Part of a small language model's weights.
Size: width 96, 3 heads of 32, MLP 384 tanh GELU, vocabulary 4096.
Architecture: learned positions, biases.
Each number is 128 + 32 x the weight over its row's rms, rounded and kept within 0 to 255. Layers, rows and columns count from 0. Numbers have three digits each. The size before them is the row's rms in percent of the matrix's.

# down: layer 2 MLP down (transposed), 384x96, rms 0.141, rows 363-383, columns 0-95
# up: layer 2 MLP up, 384x96, rms 0.224, rows 364-383, columns 0-95
down363 086:144126121171134103147146148093118099100125164136155092157130135158138105165068189133151120101136120072096172105128079172160095148142105140119163048164105218138094132084117082126142132093153149114130116152061141099093164154151150165115133147065105103133100127164187148131146046123172162166
up364 091:133153108137170094106071118182139073111157082197118138124043156144068123166142127147121106131169169121174138113110139142110172128143139171206168132103104121151128145115130123140058161148145094057159066082145142118138100134114147123148122127115184116057137143130051141103158112140107150151
down364 084:132058142136087122169188095128099180142075145118144150136099107086207133104110121127137162145112058162058131131134117122148122066078128122141060085130153171145157115111148152114139118135076187139161220112098148198129111115104106146119158154115124137163116104101096112174100138168138109144
up365 088:147141154158167122137091117110142135150141094158100150054142092152044118175114094117138094153105138121119099147124141101178126142102096182171112097115150084156118067183121105092112152057085134139148157186111179145164132141110100109124121159161168134143144185168117097121128149164202047116
down365 112:112150159159101171121094125149133132150143110113105202110127079134113129144093092128129116153116119129112132095157137101118129126108128136171144161118113114125119123166105103129140102068134079119189163139127172137210127150077155163138059221149129121136205177161096098078066097114162054173
up366 124:115205155126168116120115163141126128136138179105092126118145097076101105106118130101204153088141111135096146044068166108093136125101108136130184139137144044150119149126123104194133149115127041118179070124088151186142128129083134123081156151120122158139127114187102134148142151080149119142
down366 122:142192146141113123162100180108163123126184159137153133119044123088085101181153152120168088120180111188128144090109097155126096134085055115165107085082151099122175165136136086143147079124130145152221122123166102086145128142125108180106128137112110129143111099067149115125104110190136114141
up367 112:107169158146120141102126156148159123175171153118029092155122108110160114128151115097130129053158144144163152131127154109141181095086183120057157172123133118119134153146122079160140126104129096176108129143079126077119166167093104095058123132139176088095117171142070122084138144140185099177
down367 119:098128153157095117139137070159161171152159134175186105131119171088100155178155101114126104092153118168138154084090146100116151100063117068096125145090099118169112144128067065149096101144125115210135109149140134152151112136063144088067142175161167103127150145095188133125108150155135136184
up368 085:148091140132098146102101160085150137158119164135090125132146113104144128086152113123164126090122152134095149130084114128132122148149188196113185132147132120127107058182085132142165103064078038183088153118139191153172166118108149148086102119145164145136127142081145159072177138136172062141
down368 081:114149075171173097171120154070114123132155112144170105123101120134160149105135129107109096107174115211111158066090152106123158162140165110194085090132143133117093158081175062172116081130159125138128165114110172082111147107114154176127073135161146089092115071117179112159135158123143171079
up369 085:095134132158136079117116148131137156062164076145100160169097087145085136179088123156075117218121095156140098085126137125143140113173082204145131153109119109160114127122099065088076134146164140099176147119128134189139147195093064122170111169130131133097121116102133106127140083160178131148
down369 083:144057119141104190125118132105204110150148162119164136042123094085165159128135171135175136129128157104094085147143116096087109123105190052112106151116134130058181098170123154124151151085109130132084134130107103170103084153137110133079151174114096130168103141128137150133111197111104187122
up370 083:117188106185131163100162118144109152067185086132075118167095132169113142158131126123096085165098122145145177111144149106130155086114178178112095156083090094172108115118097107140079138149129100119189116121160126165096145122101107107167119150187181105083169104167129131017114116135151124133
down370 092:110052114125145135127127117136190096197072163067155096092187134078161131129135143120107124127145163155095126124170125098138111186142098119158140088136129163099170147069131146099149138085144161129081102199144155138123060127144151143074128132102136133187079181088098140188148100115166127134
up371 084:217171140094132121155114158131120152168107109130135148079143163076121091162094082154132089077190199162105130101129170175106102176158151084141095107143191122141102067127093147110109169124091132158097099120149153085151162126125084132110176132132149156143147073178137101161118148090112143072
down371 074:075099124091146155113123125142115129167166177119154107154162085120102195096149150145120143113125062095125111096187124117115083096147191142137111154129088079071187139073100101099225182158124121151079098114139109120136103126165134176098198137143079122115096148098122142157099152145167138121
up372 089:196160162165159131140156094123102110131139097128103123103157144097119151135054114133126082105141127140067116101132150094123168107138161135123086131133213144123107074162107118112087222099064181126140112137091151127159138187103112169079129149167160107177181110141122091104128154090130075080
down372 127:120198138089098105176076083085155210162137107130087148097161128118123137131129089134180118100092130101111069129081146173125048132096166120172111153095100115158104115124127084135112111136155179160168200154122171105080113139122136093129129156152129107204144139080139109165130096108154090152
up373 101:113172175135159138095096081131126055156128172154118059102160205115139146125084156177179099077143151136098090161111139046106109108172112159106128130137136100158137134141136073163108158100131159054166072117096131123092135116106152184061110123133134155128187118104142117148149150097140115129
down373 089:108121125136036109131060079178187159104153110138140126085155104134099082072201169174127191103098162040143147126091143199147132134100098113120147138126104169161142114105117108103120155122117133098137126127136126160133155140105117161081155134080132134159106199182106178126148110155126121143
up374 113:140169122101078141093097149147111128099067132170067132130126140140124092178100131135142095143160132144148105135136153134132155173182210216083137148166124087138118066128132123111121139075045136115141144100127159168137127128099124147102111144159173135115217081108147084124132126093201099147
down374 099:137132090123102095153164087129144137179196135175143143142110091112150057108081129112124181126097099137067132141161141085117144139093067154087102183142134154156155163168169110126116104130205092138133130145144106155068044133166147165121134091093181189078174133126127095105151147119128126116
up375 096:170162129097137090155135125074081115121090123159117127086106147148063098190086152157178103095147161116088176166148203126097109148118164174164110111088137144178100123114126110109142185084077110156112084101198130117112140127098070098117127139177176167114137082117174127122135174099104121092
down375 099:068103173134112172101102112114178106122141179123120137137105156160174161162195090093081137141080094088122104152111060139144105136144100102108143150160125098134203128183167190140142020118161105126132138175133186152165118093168153157119138126119125106112152156167088123136093116117135149088
up376 109:144158113152088137153100152098136116137198117096117087143165152133128102114114078182183129147108186134084128111080166111104116180094118122143163137077162119193029137158096092183102075090123145090169107124129149170176118110081128089073163142110124169152128169140139140152126153115161106161
down376 113:074158107113128131042141112161194163059173087099117127180135140120102150103132104101096106138077202166146118179137135189112131108114153149117133110186111173183120107115184114127151117134121099090079119104137127153089076121096144110173133121081177119120171149136133133159116090194128084129
up377 088:133137150169136095127112121084121129150092125156126154062146092143107127199093101096129099153099146120135138122118152114192106144117099212162145127074158057142123087205125108117105101053093127118137158192112195149143126142101109106115109164178133136143149172144118091121150141129211077127
down377 103:111126117133084182138113138142143121142139147120111193090142114167099148192094135142133093206147102126103139092121124107129112126136151150173160156119092120098105143148102105118161120054137077117141134144115149132199123127064167139149052215144120125135183164148126126082083093104143045178
up378 105:156128193126121104121113139082114105140180104128128127106123093073090086211128103143099124126167209163135108141189130169130130158124199141125144084151091155152161110122113135144088192142151059158110095145107118128107048127131058097142145143117194089095156118132142090145171123142105135133
down378 104:113122129148143114122183127112177162086125174101121125147132142146171173061139137080158148124104067124167113137100113122105131086041097095180043137152150134127127107169094173198165097149141138130140130119182144132144183082125119129056133125089077120159094068149119147103114115175157140113
up379 081:184107124117088055123141108135156168123112115138132139171091146136118138092163121160173108211128090120098080137155172115132168168168146127101127089097097133132106106113127097149123139117103157080157150087047167184209082134143149107135085135136118076075144109094091149139135165174175082151
down379 084:105099160135100193165090172082130069140073096123191127165171149096111113115127156133091154150125137097145158152110154175131103103108117146158136173114145079128134179132117181126130075148187083159117099018184139072112126113116171171132117134159111130127098129165101113115131084101078152119
up380 132:107141131127082153110113178149111119137171133160106142133151140077135027149118058131116115137075140067190093074117125131151148116137163141101163140087161066126136082141113120176129185131164085172120089227083135142124157153108092130138136126164174138114133107089148076094164139150120136134
down380 135:087147114129126177073139175144123122075164139146153128182142150105197122111077133126128099123067065125138079146105091125126110137108170128169159143143144128140119124152171141172124136105173088129117188182153108141078177140120103122168173141152165071092070044076098180121099131121140104109
up381 094:143181145172126080129104110077152104110180074115101112168120083152125095102109099160178118122131161183106151118102175152127156122071136150126167126139133121176115140162146047158127127063123105102185111119110168170171136124073109154073141160117125117076140183157107140161148156086207111137
down381 112:096140113094114135089146125106162178073108134127075111176107113088121085140128058078148110109168198154130093165106087143163104120168154125111133127169163096169143144194182133140103115140156130134145138141099144141060097114120204108178149129073128087180157125127098149115179134134125047142
up382 097:156175149160140118122119107105144083116106110136092139080161071100080091183064116127138105133145147139063156121107160138126106125121157221127166104163137124136112063189139109111113149082070121128131130160114167174142086150107119087106115168140170152188098150153129108109172193165181089111
down382 097:140179134048104151137127202130115104169139110145083140079190116126112110189104138092126096192188107085127098136132141128132101126165134155171170133130151062108080123153088089123138113095135129089154112133118142102186071153081070148120105173150150150174165144119144121115151101129114103205
up383 113:202093160157049154123094126112146106129107135164127134137139139128134128176109128135175056115072148117109107185113145056152128126183109117101111137114149159146133124203178079138123104077128196191132130156069076102119107165134114104130121137154123072189145147161167102125164105153143114120
down383 104:141159158130092160120108069127155122144110135138145139108132126220168154153126134201172104144108109138068141128160097133077169173141067077111158173144164102103196105141108117135152063103148143149149173160098127156080113121141117106180083134122158108153153133143051120069089093124097113157